Weights of a small transformer language model.
Size: 25 layers, width 256, 2 heads of 128 (1 for keys and values), MLP 1280 tanh GELU, vocabulary 8192, 23.5M parameters.
Each number is 500 + 25 x the weight over its row's rms, rounded and kept within 0 to 999. Layers, rows and columns count from 0. Numbers have three digits each. The size before them is the row's rms in percent of the matrix's.

# layer 10 MLP up, 1280x256, rms 0.0848, rows 335-441, columns 64-127
095:508495504501476491477552470463553452521466523486525529467502519471475481485485517529535489484528503468492516552514503501518465520577479513512466474487506476497496526511507512465488506490502511
106:492465526469555475503504496425507502529511481494475516535517490524497545480512509547485517481496493484494519488511492537469483472473496471475510492516537476505538549522540519505482521457489554
110:493484482502474549533548506516493492500426497507513503510489536496482537511480473456502491474532428479500495490483494478498484507520492516441511470481455497526480500479488574520528540513473493
096:463484549543475523500529506536533507480505512482525531485500509485483499476474511516508527500550487480525495525520501500483504532499477511513519511504549488527520519511503507454455547502523520
105:477476474508524487489487574507432519542464483505502527484485478545491461554507505493478489555556516520506486486501493502464507534481500476474509504467520543477478485536556478528506497508462475
112:476491507458514552490528509456487455515506536519498496503510471475525460500500550508476503495519523501492477467488504547507498545480491472533490518514485520496501519489496513506475515484504520
095:482525555533478516474485477502556496542472486479487513500490506459533469517509476498463496485513517496546473522525501468498488533485481445502484461483513492517509511473511510489510511536503490
099:497476435516479484535483527491530508518512474497493489464444500472477537481524512485513530509535530523468532509489530526514491506537478465502448513495480497485555479477483485440499485492502474
113:487514497529514499544503475530499480503456515539483525485477554503480512482546507459480504532510493505549495533490494511506470479499528544498506521486536494463473486480488500517497529445474483
097:520535503548500489506523492479551504525465508493487529530533490524478505518505475562515499483551485470515501477503448529515472519520501472508494567472529506503518507518480549480461519503491517
102:516463490449549500509503484448494495507522479500512501555491453522509516490524534506506481494499514551519509534510530516524508547508491515458510520506496474476474533483515473411517519525500507
105:492475477510503488543528515534525495532540508496490536499515479491511501508519563462494471522544520497499529498504521521487483500478510461507464471508475485498471481484535501455514477465492497
101:463499498461504490517498522504512527483469486529500509486460517511519484544511542483483480497498497467541481518559549487553437518527533509498476490498506488521521463466508512456512513505512442
094:522507520565549474544502482467528501493472500467518509458531533491481506541470522516508493486463497489466521490499491490522518495521496526498508542506508484473475506526487516506473463524512512
102:473509469520496521503492473468497559478524495475504498493511478492508505500560532481529505463523540533472503518492476481449494497463478524513537453527486496499555517502507521513532492450478515
081:511502518545526492521483504446522508476536535471496520496506478499467507523481482483516407521520511507506517530514504512499508475524512494482511503500494456477477503530494458491498522488504492
103:505466527537477489498512482493482462505519507522529521535463518489470470484471454494500528509500495591531483515497530453499482521511501526514504519468484564513485516509447459455496494528498518
100:466540486477511511466480568479523525512464490516490501434541497495467482519502518491496499519520476533498514496457524533514471518530478530528486483471527531528503476562502529482469522460494515
100:534479488553507511528516479496534467519502516494507494484560462473512517519475482529513490518501493472515537523466479485512528517515485438527522493492510524537479458512507482453465497506502499
099:493468556555515493481544485538488508523485512484484490515461526520494454542518501509459514497532509517465518490499548490503486449487496471527549488500545498555514496497490478527536475476492498
086:502441485530514495518505467463478499495515504504516477478540452548478523504514541504497465578490488475459482524467523473490542469507507546547485516527524484499513523511533489501506429528505507
091:471525465523485448456549500461518493509495488512521533545516485486473491539518509519497493472482516469519487534495451498491457505533493516518504489513495493453494529486548491511504499505517523
097:490448496504493519514490499476495575499446510514484485521466453492508518511532495525461519504570552516539513527532498512515496500488508519473477497474489479480504512472468477450505516537484467
107:479437502493499546493528482526483503484513551487534515499483451542463496500509502498494478547533462527526481461491535517503530527480495534477502506543457480512489524475521524534499479514478490
107:459485435488532506529536511474521506513523515527487474494472477519511510512480510492509505495511516526521481481490509531521460514476532456543516509526537505484510492501491490504517480507483530
098:470496514505471538500495476448537457502496499554488503504534464503511536560489469469522533518513497524548464515485502488443485530486474516465463556494513540498484451503520509472493494496529453
088:497479531493467507540452487485504480499493492526482511475527505535516506530507531506508495497497506526545443490523495543500467527489505480473522475498513533477512514479463523451440507494498478
096:474489543498485455491471486489499507540505501515536511547469485490539509527522515547497510489514501523537483483533468460483483473438477470461498497503506521484482504534507509492509467508495468
096:526507517487477555489525490502472501484490488473503520454542526469540460475520568515521506514528514524503484499500495501443466517489537483520519498522524483503477499496479485508449460464485486
095:468526510478499513492514464477528496525468491547471503523477555524498522519495484505511510481498520538507460519509479518473493545503494467534485511497507482477465495490521462498502516431487546
101:500530533513503526492514555514483471538497512472448552487524494531489513499505514493515491486522503485554566481503490524484489493527493487495519477470524482554459495464513547480466563462500477
103:492493520514439493485526512477506519450489511507575464502467546502498536502538494533482500543535488535524475513531503521454475486480510483492529482505538473485506500471493523531491515477517504
102:487471450451516497523499530476501480474492504540494450489438519477528453492477488477487526480506534484527500480483505526537446564514520514499470519452505491473518486485501461503504494497483481
103:526489493486522490474490557493484471525508526472478507535512506547506490519505515496510509485473452486466558476523531461510497466504520462469505503457533528532478485493484540511484556482483510
102:511498550503485501515497491470498481470489471531502494481475472507497515493495471555438523470536445530528485489485557495503509519470508495479519479521527511501527506509499489470545492493458550
097:510495486472502499489529516503528525492478466512495512488524472452449546474541530502508501530521531478519508537491488514488533478491491530527448505484476514481507479483518540489498526522462515
104:465501513515482479554496513535466492482538523509515463471483457502446512487519517535499505518526479545490481494517511497506559520463524543489495480518501494507484493485524530522469479459475443
100:441496529495507522539516496464502545508502479488521487500522524527481511514486486510517521521484493512471500516521462486513447548523508454515527525497496511489486482507492557456510539541510505
107:504506497490518505517503528504457512537500514519443507546569488482465517518504490517443514487475492533502482511503532499493468467494530510511526500528533521507492494499473490536501496523489515
105:522478480503496494534468486529485515495501532535531479525535436517543490519509541526456524467516434481500502494477513498509536501493513521507470508491495507512462449532525525529450512508457468
109:469488513502487490506489536488503490503501532518529469521493481476531507477460483503467487494526503465518478516530513471488486529494497496510474489506460556489556475525513510443502534466512440
106:487470536497484479471510522508486477516501520504538476519502503477474490543531535485500538468480500542508468528509497473532506487504511480528498529512592510489493510488496465493502510493467543
113:498492543483482519479515518511507474544476517497471534485450430573470456480478491509457503496484500497494479531548538481497469498502507481495527506488528515530529517494531443506508516498471535
100:517515499519455481486501470515530497517466503480483513494507475525522483504513485479490492503540475517473513532468506507487512507525475518533537453483506472468534512487447531492488504497518504
097:499533501488524494485496534494504472514452512516544479532576503532491497505534525560472533484469506497505464549458502479511532499477514450509548528481516505520491501490500522492472534488443498
096:531494532507492485528484491496469527536504505537503500531473509496517536499538554515522528513508487513502528514478493511489518511504500484500547509480502553481495535478491487490488502505522528
096:471481532549524509491520450518484469506499465501501486499498447479500462525504468580493474482464512551472509467492512485503535489478513544496499507479469477505484491525500491522456505521492493
096:495460485503517501517451479409479494529496536497484538512524497503482515484514514486519466468499446493515489541460504482499492509514565523494465460514488517467469511521509522511482508507490517
112:521459516513472470502514537535533523507496513526466477489471480480527495587523516523458518485530484480551470479513493498525509495483522470503501455515510524505502505488479536539451505422513505
108:502516498490535477490488552457449447516505531482520523508511466544457528503470461528531496562510437542489534533505518512493491492489547479508548534478489474507484494549512527504515517504475540
098:477466478486531549506545517527508458515491536487500495478464450504476472531512538539527489472476481517531528504541513492463500493444531511464464496517496504495508508509498476538498531483469502
103:498459491539487465479482490514519503510476564469512533493470496498522485507471494547463456517523456520506494503487507500547496458521487509524507466505474505515499483488538508523463525472490472
094:517513491483500511503489475512470488518469499555482470523467499512516471524488488502519489473484485528538518515525521465509491479476547519516469510470515490513470492537460521488483511492475483
100:516502506520475511458477507518473470513501534517526489512495476533485523486532503496512508475530489527501548498481504546490481457470504490427502520492479533502528510529525501502557491517483525
097:484495500489474553506506495486526463476530482528514491432556507505505481544476550515522509498567540544532463516480468514485463518491503494519520506481505467532532499548494505517484468516471525
104:515487504491539522509504490508452485512461492511500509496467577538541495550504518494523494517471514501480485475542526510496513527457547511462518546483489495515493467546518485477431528486493508
103:499496472489493471479507542515509526500501549481534458516496511489485483491517468495470496553528500530501486510498490484444486515481521487514498480503457491510524502498497501506488508501470478
099:495478483512484468473532510480496521545509526518480553513502482503479496486486540463533480538530507519519521513548523515490511524505496549434505534479505509532505461508522494499453486522472529
089:478493519510504500479513491486523442545508530527490496490504486496465510567506489536492505465528521514526497483488520479493495502500513491490489528494525494502487537536518475507431469460517487
096:489516525494487462513473524485481514510487480495548533542504541493551509484500542543487489510552487492465528542532520514512535504511517492483496473491490531492547490538437515495463485498503475
098:469497476490494505489512523508497496557445510487506499523498531482428474516482464517483528470508506516518599467506491536443504524464535454526490483481540533514489484520493532486494528473508473
085:477522465521514499497489500486511513493522494517487461457475508505510470531493460515510476511474483504522509506479512485528479497491513412502469502479513478493502446505454504454472534526537547
098:556514461490553511460491495517513500479476521503506508509502496504495511552486539546505493491518501486516494528484539491489491538511507514508494529459503534481488456522456546500489542533492479
099:487467454497528503504536528510513537493509503487481498471460456493481489522516520517507468558504510515491534441505534503530533462505502474502524543495504503548501518471538454489490496508518499
101:517517470550511493492513489500507518477514504485505477502544493507515502525531519491480498506538509483514482489501548516516462496484511497511473519511496507520504453499488516529482481512495439
102:532440536511567514490514533451488523476496491487508502507539459545540507502513499528545486489494477491511537529499502487484492479478508492480513494512506511534453509470522563499503512544520442
106:460481448484519484496516534477497516500503477514501513465479541511483510463553493498478481449481524500484490523458498555527476448484475498509528533478517514516493494509528480501496495478499499
105:440490462515492497498480519514457532522481508480527472482445507484530477500504476514496488557475498529512477453505528494481526475431491519494520499488506504499527500516522495511475540484450528
104:515512518501483468512540532505511461519482519545498476500524488464527491504514488489533534486514519542498496554519484461530459506486470487522494529470502515539523472510481516495482483518480503
099:525487506464506512505505515480525457538509510482495469503521487469519495514485512504524479552489437502501496499461540540462463482522501509504452519459486500515510483543496515503488503515496501
094:476498530517541479516492464475497557513480538485537517501511496537532509475512489483465467590518516484510509474465553481505457524456527485538525521489474524499499432528490534484455530528502468
111:503498497528507506511488504468489509486473485516507447489533502502500517497472491504487516521462476508518548501478560439491522489474507516490538514466503510510482451519503466466450530494487517
100:478506501494549495522507512477542504494504497455488450510542478518503491500506502484514533535541495518536503496484494518498514535510530489473499510500541493488501462475498481531510539489507478
099:501487458475493500528491513487517496520484500466482505527485434484479494514544491487490528509519535500511530519520534442517466488478518488453494529409504532517478535508496554489492521518488496
110:507518483521531521480508506490516500534483512541472479502519519511537478553515478475531489488505518514497523511523460522539483490506501450521514497479483551472486524535490452513509451511474521
095:477542505513513459509541486522565550492450455557519506495506530527500507483522528539484529456501559514509498527495500503505499525510484482486486491538502483495470528470464496468478503488496488
102:494515514490503465522486498468495494496495529497568463500499532479479512538534471514483521489494527489493521489532517536498490528488533526504493498532491496469473466500429555450475517453502466
106:469470507556486510504517523508452544485519490497494462483494467525531501511509489456505491520481457494502480490511535466522509480498523517469510484514494527505521465477481502520510518500526481
095:453501507525485480531481538496481522492531520492492454526482475514503431472490535514461493551510519557516502504497558495498541511492457486481514475467534489500519506477479515501517525451506440
102:495496491499490507502495552529492505516508505535522458466490476504476505498496502461486537563494504525534498560498479431475463502490498480485541460464481502546516453540485515496499488498508557
101:500490531503492511521466498515456521544493498527495506496445460484506523440487465478491529469487501492483498495478498462499456480501503512510506540489561482521456485508505495494472504514495500
098:490525474500511511508530504492507506511533497489464477483480492522521447464444520508496491504553509548533513517498517460464485549492483495508533452517504500544496501484509549466501495490511492
101:517476496518495495521476499464518462529477518513505513464498513526507505473550520499547489562486487501493553487508534448523484477473525454535502531492519510493548497554455512476496499512528522
096:489492541497490490494471493506506542504490492532527484503497512498551471488508489577443482497517464504474564475504493502502518479529508452539503535524561505510473521514473479456513510489493460
093:492493489533482525503560526456530512506511481510502509513503488492485539500503534490525500481514471490472513531493482510472483512519480474495516500530494493511468493554520541503494498494516472
110:524459459503519492499493546503463464541474499536477515483478481525550494459495495456451503496550480525523502490538567534487485536469480489473471512531540470540487470475520495512501493479503496
108:457496495507530518528529545441513447510471508477522492483460460497483524521484495553480501495473504504499478480549505486527566445500475504474489479477556537504504539519483525522511499443446511
106:438510477461568504536487514476515491512528498550466457506521485523524529509519579498505500474507513476513519486477518512495526502505505461515497529499530531504487481504554458480490482432517491
099:477485482494475518485529501509504516479512532494531504523497510530483464501530477522536488512557469566501507497493508491470517495500511521515536493533475485512465502532516525494473486518518522
092:477503516505486514520515487478464532504506523514516496494524495456486468517489497478470501489470495493547505462507544482495519527487483487504468524493537518533465502506521472487503483465509503
102:482490492473521511488470544502482529481499493471529513500521529527489513478445526479514512471529531514459525498469534494508499492454497518455520495497511534523526473552487484499516514486498512
092:520512499481487504475511512481498494524519519516487487485533487499506552462491496495522506503482482518482478513475485511474479487520509475497513501474500479567499558485517488422496556524512522
105:494480518477508490499463506481497494503471511533515543483491443492514524540497525521470503497508491513514485468516509468514507490500524496494542464471460507532531524556492518461499499498481522
111:462477481530483464522483538482534522517503511513469477552502488499507492475543535495503487529515469483518544527515488518518524505479494491482490512512511511519524484484500499495511555463482497
105:531488490458513555507522528533499508513479551484514470501530518499480465498478490429529494483524494506509529486499522487518475520460506433475493531507477542516512482480515504520533502483516454
092:461476434503481511479536508531463482540466479575517494545447497515488505499478461486495515486494464606573482514514494550509550507509479503460512483482504499482492462558457546475486488535486510
103:497493453520506505498499522469493471549527461517498523540559512520498498509516485518508489498467489520524507517504501520496509503505504498500515541538507504506511538518472524491508509506499502
091:535490503549542494520507463483532527491520498491517474485522475514492478508529496522515483468508503461506533526536491464467524506506537534516501512486521483508530490513498496495514510520517483
104:510486504511520484496465520463479493508507531495554541530438532475469503513451485532508484516506498551498515501488512493442476532442520511538577456481471491484494484524493521511478531507501497
104:496515484538470509494513475499523468555447512523492477511518497469470464474568498499492518524537485490513460543544483472534493527525491482475525474498475511511545509482524488501512458500483515
104:487494473505473501505531512509514513494517466504476568527468431468488482502488491545487543498508541504511545492514523499502481509510475467489499484508503504460557492489493460511494537483502465
099:466464488508489520512453487487495486540426469509497465478501511438515511470495457470510493527506492521497472488486487499534486500516502513493451490525500465544519530526490478484481532491485495
112:468468474479504497518508547513512483478517491484539511496523481500524491520541563449470502474549493486484526513486495452477515489491506495527513481550506525527508540483489496476466489470496515
102:475483509528489503501478505505494512483514547509506457517499533525523469563477491494459502484547470506488479479463517506536528504486501535498521448465508510515498466552535524533486493426470483
101:503488521520506529502491520458500523511503529508550556513484452473516469486497546484471474580486497521514491520533536466478505499446492510525514457479513510471478552503478533498445487473520505
095:503527486504486536446475553494487487527496542502514490491484476509453506498505483497492523525478485579496547519475481476483497474483487483484516529458485505492466515531530523490482484548495476
099:508518508544488469472481467517487492488444488525519513505492543466478515491534528527499506507507459507470530489521511496543517482475491470473538517524495507560557531489506495469504512482505459
# layer 10 MLP down (transposed), 1280x256, rms 0.0682, rows 335-441, columns 64-127
094:505463482522519524500495512541528489477544499480496479475500524473453458531528455472493498488507471548506533470488474474487460483491548537533517503492499510466501571474514488510501451464518483
114:439473513459507479481484523528512519533514501524527471523521470489536485513494452515500491523470524424469506494488531494517515500522473524513493452533506453553533500501453533501525507491496450
113:518524484479496503505490550547504491502475506479481478472513500519459482500506469454500503464517512532543495503496541539500528473496510440474496486469489526508523505490512513496481477521521487
089:510510470510457482481518531502528503471485488522492503537488512486503503509521465493522512464490460540498487491476433535456493467534528478513453501557469494471495503452469504484547483497504511
099:499492531494487481487479465527497529500525484515465509512523471537500488469483461540512490492519498495515481487508490511512506499527548524512476495445495523478462504505521501522468508438513508
115:504487557499523523500472495497453506576549482521485523515490511433492462483471473497497503504505510473476512467462529510524517492509508542524497501471506453508488529506538420512477486497472489
083:511542457466471521517517495517513477466448494497519503536507525537547539510501508511456488514480471527509488487488477479516489547514525533498463502504495493471517528476473519520515472484473450
095:486526507516508479480525485503520449538528556508494496562502496485563497509462525477466478471512500488491495519505486523491506511483481554490538498501502496472477499492499471503482546494532516
122:526507486453515486494520470481547479495500504480475540538527504505481491467497554483480494492521516499512496508511496508519560503552510456520533514508518553465497528498497532445517514503502539
102:518448494444523510533487538477456498434533500493491502473518547457508480493488519460482508507457499483490517526504526489432524510505502467462473435542509490498495461504517468520495470467484468
107:492520461483507545521496473501478471493479543501513499503545468512502511481540492520485493494511505558532524496509511480523449508501465525501507505520497526515532493547482486506506412507524450
100:490534508464487506524494464459530497526486456497514504513512531492512497515497502520520503488509517525462534500531549501501516484550498471504475506474460518495513488535497538534507513489472484
101:514503514498459460502497481466572443507479507480495493461502507521485503525481507468529499514488467483444503499484498487510548522467505492508527486492479503530505494467452491483544524502533512
096:462518492471509470468496472501511509517532495492481515498479492504460475507501472461520516524499492451502496482524493518559519537451487485477450498503478523508499492519458469474533518543496474
104:536516508524472503469489466514497497463532456537533552499518475504491521486433482521500511493508550527489505496493482517523559521514563517490486444478531493512506522473490502489503519526503529
059:477501517472445530488508484542512513529530445466501471502495494532479517492514527488506616499483459495502518488500492467504507505444501488532497513471497546513500484472490513492489461539496521
093:508487503497513491483463508532505513507497459493433517488454497496540478503503520504492486514521497497486497495433517536505589449465471543504501525477512525538487432523504492523504456530495448
100:455540525499531489487500495516477475532471489491506515507485486522512486542526519512532509511533508508465531490472506488469531456539490546497490505483510494456462538502519476562506507501484493
095:527487550530513495520508504511551487537491473522438445500522470542479500500528458494470493468512491493492513477539497538497482502520497510448516480468511507527488514491493518497512494505499526
100:513480458522487556498452468478483486481546483479497484490508515501523462505522503492518493473500480486476551483484530497509523498472506455505528505496475475551520494496455477545489534474479471
090:498541475480472510499525537517506491524507511495478534529455547504514502499490431465505531454535519551526526473509510509472486510468507477466511499492463534510474476465480530493502586450486507
081:497464482498471488476485512510514485509520488513494510504480551525463500494532535515497520511494539515431485490498501502552498490548517513536516533511449485520480507502526491533500479475512473
094:489506461510565507491522437472505478552491477502488521529477508519526502516482460440525511554482468510473483460471497505458445517477527460487511481448502513531516463516492511502469501504504503
113:481526473512467519498464530458525542521488514466509542463493469498457526498498466460501481510492535498476474502495515518503476512505471499510520547497441523486485492522512502498488476495538533
108:519535534526482480491499534501456520516530517489514497450509478525541512473549525511516497473498494471548504551525524466461514494496519531522456483471530521512516494470515507478523498474502513
092:503474451473496440503490496474546489496448502552504490505506516455502513470478514538545512475500498512476489494489469505513539514480521486517461495470475495533524528522500520515495466529512518
078:479467460488503515496531531529530470464458461445507538498519479466472532466479495533531502512534540491483516469492462526491551520481489497463481512478510482536492514518528492536481495480493534
092:505457513486478547478470490510470509461523479523507490477466459483550501469513459460484502480512510509459483537516507511512495504535497509517487523523499498530529513505499493493512524505504454
089:486568492518497470510505463506558479496528533519497516513459443467487489493516455461485504460453504477488563535514487483514516527496519484500456494522477492507482534518518492506506499494498475
092:551504514503501515514513532522470520463528505482497460493493488487515510475491529528493502503508485502495561478525541501523484477506492529490486515504510527490536466506457501526539479532477486
105:459479516505496495502515544470521522502559467494511486537452469487486562507501480509482497523520460504546484511518497509489485519524502494513522472520544486508462533496498540490509517491507495
104:525554483477514477480482545489480502508481494523536507493461522548529476460503505521467505522509480558444557491502528513504550505461515509467505486516498512495484446488450484527528496473494522
094:487518523499464513492499525467521524439450493472504496513475492453514508490523533502547511466533547519490503478463505539466504499537509482512511521495486511534567490489523521511509505502501518
102:522481511519530517537495507537524463496515505483494473493489477528512463448517514492456508462525498524525506512487491519470474505445484513506510483503539507490490531452505471527532528509482504
107:443522488531461511512467463494495467510587447484455512523479502502524521531499469426478500454536513475496479489513507518491485487476556512479468462508495522492486480519454514521445509517510439
095:542503531452496477454516494493480474477558472452516484481503489501518489498525526462472488454450494496498492483503494482484501524484483482475524479504535482500503509521480488518517476486538466
109:528525490542494485522479530505509511516503492513480501448458496480493504507454492480489497501509547550472500511478507506490513527514477482513506466489487503536475505492534490509451488472505511
097:521513476493527445493531502502495482502444516477505496489537485505504510523531510464533509505497500497506494461528498497486511479517538546467459514497503478549486508482529496531459535490473524
106:542477477510541484474453561484501526469501510514494519519510502497506517497514517495522491544470466497525538462437521480484494477481451500519537504462494502541527495501512473535531523496521500
120:513473533499499540483479555501506488488535500475468495490482520473505488510507504526515516520459500517542557526492563490511530493494475559479496488533476474514515498537452532504522484507481454
110:513485488507525480475479504521459479522499502462474486474498522471528486515543535497478501495478515517482520534455507482513454455492516493507518517560464495521537536534524506521580471533525506
106:444518499480480532492480531523505531493523485519495487507543510500521521527519543487515494537487528449473482492524461496480515456526500514473491489471514469470489483535462466492492510488516476
110:472461536509477511522506523502506537498474503517428502492515455492479526495528512469449507487489484460531503550549520467520534473529463496546524507494476492507475527544520460491528527494511516
090:491521506494489519489528521541474484480513523467509495506490559492480542486493499491504487530464495509524501489454514484499499511519489535480559505495477506469489490510539498523531450475456474
093:539458482453521513451486500493482512501488473495440466501500508498522507508554508467489502471459500489523534512511493495480522459537482516523513535508511479532468472502510542486543508488509523
091:507480519506493478537490485502505502552502507486491483514495492517516512497506497522525502464540516519472469496465485520489555516490444483517512441529527443467519542463472474455483510491541492
091:500499526422496473473470503488504545495485497506514482502512530466525490498450483493515488476549526480505523523511474530552483481534503561485551477501541538529478459487501510466538503529505514
098:467559515521488545500529504531571504500478477483489535510518469553496505508505517493507487500508469485480501540521490507514549469482460466466456499548498504482495506494516446511475521517502522
129:483455517500489479468516516526522506507467515506454519495471495494464484508470506482518494504484495466502513491505472503505476508503472475526532447447541508497509560480524521518483515480540511
120:529499501480493540497490524511501533523525514440497479519469504496506517527482523507441483543468515497463552530509564502502538533517492478469513516555502481472494462487513488473520529521465511
099:507465497483491503488480481487537478511496502512492519492507504515513521511453453516450496504478458540472516532526555532520499490467516494524473500522536469520432494542479497448488513515488524
094:485491533484462472504500507502509527488491487422478516500459481508479513538559515505488503501489489481482478500517491545521517491505485485514519514517474545522491474483539477492510519473487507
089:524516540485490474460490509478523482489525499499455529479511454489510508503476527495536506474479492511510543526509465565489508442493490493514530530511545466482501490482536510543530501496572544
112:520512514512534495532521522536466456497531512458499482526493458528470502497527500451488492499527489515491541510520498473503482518457462510489525466529508509481464535519477475500452486513408507
099:519508541505463519494509494439480505480501492436449517516528527485484488509574470492498492465511501466467533482527472533495520485516516485520495467518492503498490474519481478515533541510485527
099:493514504469507496502486505490496495527514518474463487532559488521492518496496503520472485509557497514502516504500483500512489491528437456509473486523496475496518474522504515514483497508514495
102:484498500476483520496504581452541533512497538500477495529479480479459525505490465495473504510488485485508488504481452511519530474510525501520464461536474482485465501490472480503508528513533473
101:506495523519504512524481486501507496453515473497480504487522469516464478485496502495517493470508478483538463494491461533520499473520490493523443530511534502506489522501469505496490547509532518
082:493559501497504553471526493512450521496460513509514474504447483471541487462478500546522510478495495490451521504513527532525519480500497534483524505508536520530535469499524476496523514543517530
094:524525448465500504520506500536505471489500474537513493479487503496507497518480503507492504530542493524554486463506530487470475493541512491516522528517512523473522447486533480447471504475441484
096:493486505474500528527435506495498508549518482459463484525529511509513479518485503564542503484455493486497474460455484522488497515492509490491506532463494502470511488484477528521502533471540465
085:511495502478503464464535499470496546509472499482536506539485463536480514502519512503479521469511516524474460488493483470467514497543471567520489529509501472479524529503569491512482463480484532
094:531513499506501493551526522528510493502507516524497495485522496470530525465513483514533514458475498507512479445509519492532484487516479482506475497499509503532511502494500509531466514496472519
108:486525500520481502528541466534529458514537517488496540492523475517477503507498518501470509511535523472488506483520520447516518475488469481507459457518523528527495471484476518460467546498491444
104:527445499496518498505507513558562496484521513524506527482536522462521500497461474510527503516475534495541497487511485510513477527478481495494530499532526484517486475480530497450492495483449502
110:504533462522434497528511468483498496441480503449467522519520497552535478484482498474513478530521494497498518529467508479511494486518496505517517483510531498507473510500499496507485542537516511
100:515500475479491524496479494522494503529538498497509469520519491523503479502523478518463521527502495519518482524529486422461499536437462479463519498490504475488541493486490536484495464495500498
104:475528501498495535510484503465488498485471506538475499473505526518529507515468529479443479511510496531515538472511484479506493461514483508488483485468509488492475468487502504504536501495488485
109:494506535508492517461511518486564514494485499510473513545565511517528490500502514514527502480483510446515515492514474480510465486529520478504528473483487545483492514480516581464490510498492489
097:485475498499485550515490489485519479520504489515498496507495522442511515440492479487482502528531522526484522510544569496494496515491468473505490518516524512507491516470515476460489495448484474
087:528494488516490485446480535490493511528487498489410477493466487502457492518505482521515503487447522550480522487465499528472528472523492556496489489530489557529524498529542481487530542529475503
109:508531478476479492503486497484505494462546471472491455504519519546515515521511476500502482497491470516467480482484464519499495569502496523525522482518507532496490499487486515478476522452485522
104:473510498490490536485482498482533498508507484510454480484501504492539477455503475477483520483501492507526485458538474518529458470503549477501483516516559507458488470461516531509512559500512538
109:506524463517457522481457463475480496514491476451477504525479500528505497501519512535498510478485532533515478504521530454472519474498517514469486486425509520480526530539477489520529492472535463
121:537491518501502530468539508478534517503494521470497485523510501487529532495491471496532492469535481494498484539477504513487485508466503479473499491490507535483507504470496507493501484450451516
087:509477477458537531489503471493449506524491529472481474507478515485478484525484495469486505506461508488467559440509541513530497465500499526544506492503498511490507515540512533462504494499475466
092:475529495477514508506514535503508478535517481532502534436531485521516459459449496468484491477512536506511507518514495501501518531526508465499500519459508531536532504519491528472479520533561495
105:506505501505494496452484427496509506554487503504506481500467537522551527522448504488505475480479498447473473481512487555529485495527505473502489479513494514481501493508516508482532515491508488
089:521544498505460481509470492495498458550498517492510477534497524493479465503474467473507512461517488521502485516464507511490465536513491499489515503466481518503519471464455466503511527505519522
096:496505523553500550518501482506473492518510474503498496506485516556545523503493521480488508521504479498482516503501527515506568481485515468488496509501532513509565489519467420523505474446458505
103:468458482505505489535523529485454508488459490524514496463451501479528506450487491460476495495518485513489490500527519455509464459457478476495490512510503460498470501508470503507531491506502468
090:517525477524463503493492490504535493456519487472536502467541484497509512480524499520507503492482503455503538493555479478498513504506523479458527466568468513411469533490530520551512503454526477
104:504481470513511493508507463473531511491525466519459505519486484452520510475501480553514505507490498477485511522502504521498504504477488470533507499489505439461564496486491504509481497517502527
100:518517479496499475498485457445511500531513510450470477533522476527505520528530507507510507511508487491502478501505494529497486515554490531468473470522483507485528496502519573492526484500542498
084:496521484468524492496470476501465478475508449512527526508449499509461466527442498521486496477523526560503500463495493478509530512481479493462471513493503493502525475510483517479539503525489531
126:532490534483536493498522538484478490528494519506499483473494534506485507529504545490512495543501509454508497550516546532493475529558531516500503515478463512511492526512528520534485507500503515
115:490507457513533536479553514530469533495538513533520504479463424450507488525513519479501509524542484486469500500534463460454532495527485468547515521526496499507521577532529474524502521506503479
106:481517524499513510485533520463529501508516522482468489483553509539510548521522491471508506498467492495521456503473475543492478540504508493455502488479524489475460533518460522530468478519456545
097:490457535486546505448454510554483524506507489506504510526506474501486482491477496524486495507484500472440516484490517533488509473479510556505456478479473488526470554521498517525524492501474488
086:499466483511545513501480487525489530484495505506484547514500490489487474505498469504514498495473480432485496497539473467511452513554509508557493471521496501501462519508495524535518495491464495
108:490483495482496491513459523539437516488494508511496483527536502513495475476460496473516507518485472525474467460490526492457549495497506479528516531479513500522512458525514499503507505436457442
099:485503492505469519486485460502457498494501535494497523483502519494496479498499485471458466451462554504498563464465582512501440455534543501471491505488509500545489498522545481572476489491462455
104:479482504501481469476508453450466474482512469464482517473523506504488511552462507500498497484475513513499460517528525515461468486529517484525505511495541504467514520550510500516490460489464503
117:504462476473498509446508478434467501515495528482469501447496511508491543492530517473518491530496484516536478531533478449514494494507506492503483505480526463447479516478535510555470459496525488
112:493474508478516548463523502499513456503517506493505449537521515511510496522477475469495495479524452533545529456489495505511497513482488520491484515459497514472553479520509516518563490535523506
089:487486550485560430498493452523532524452538498467472523520541485486514480497515490535496499476464523433463475540519546489514521467468501484484495447464496496508475495472506518486497512440525496
099:480489525499492517524489548545518521488486516449511518490457523518489489504459505429502496489548522497487496482514491484513556481508506494540502466465512523534509471510524488471510509513488507
081:447507531498498443484521480480487462498529529481507511484512564528502475508510515517508486510497505512495499473526466521514509503455492487446518508482480486492500506494516455534476510489473476
106:486475546477517540508501537533457508496528472503506493481499486499448449552517534476501501475499480526509548461466492535481495522561529509496471503477511512516508469527505530488490516492480509
109:521507456540556481541537519454522485553450494493526545557513484501442477473486503487478484478479523505488523554490468498488509520534517464464474480520502550493478512492521545448507502506493488
103:498538500532553458477490488502437502481463542508509439480498528515480517480489481463520491540458478520535505506504490500477463514505500527498506500504477497483502488476540538484454538488478523
092:478491522506532517523543524501530471523512468481503478494504500532520471518494502535511498472476512480497525496491511472484485506519501485496508524504466541475434521526503529564495511488515483
118:470485463517503481517521502443469506486509546474459526482553497530504495507503530546494518498519502510527507515465499467525514483473519488461506466479508518497517511490482504517495481492508514
102:485508507514453498514508521478483505558529495477504495482481517484488504475496447497485510484523474497493456550538528518509519469509485513502493536516513511474464474474517480506521453512464499
106:444506496510482489541509524479504544510498495526501533499521511487484471517526528499515484514521520513481510517507536551477493523513516517509503494513470481529472474503547507497488489469476514
090:500503515447488489474540505502540471498522457534481530520523507540476494479554450521498502522512498473531537484526495476486511520481539498521463491478494526506491495489487540513457553487446481
111:507516537518537529474461474531496490528554527506472503452460497480500561463454503445449500500468519488484472508523490515502509501492511511456463479509500467502515532473488497504454521485510481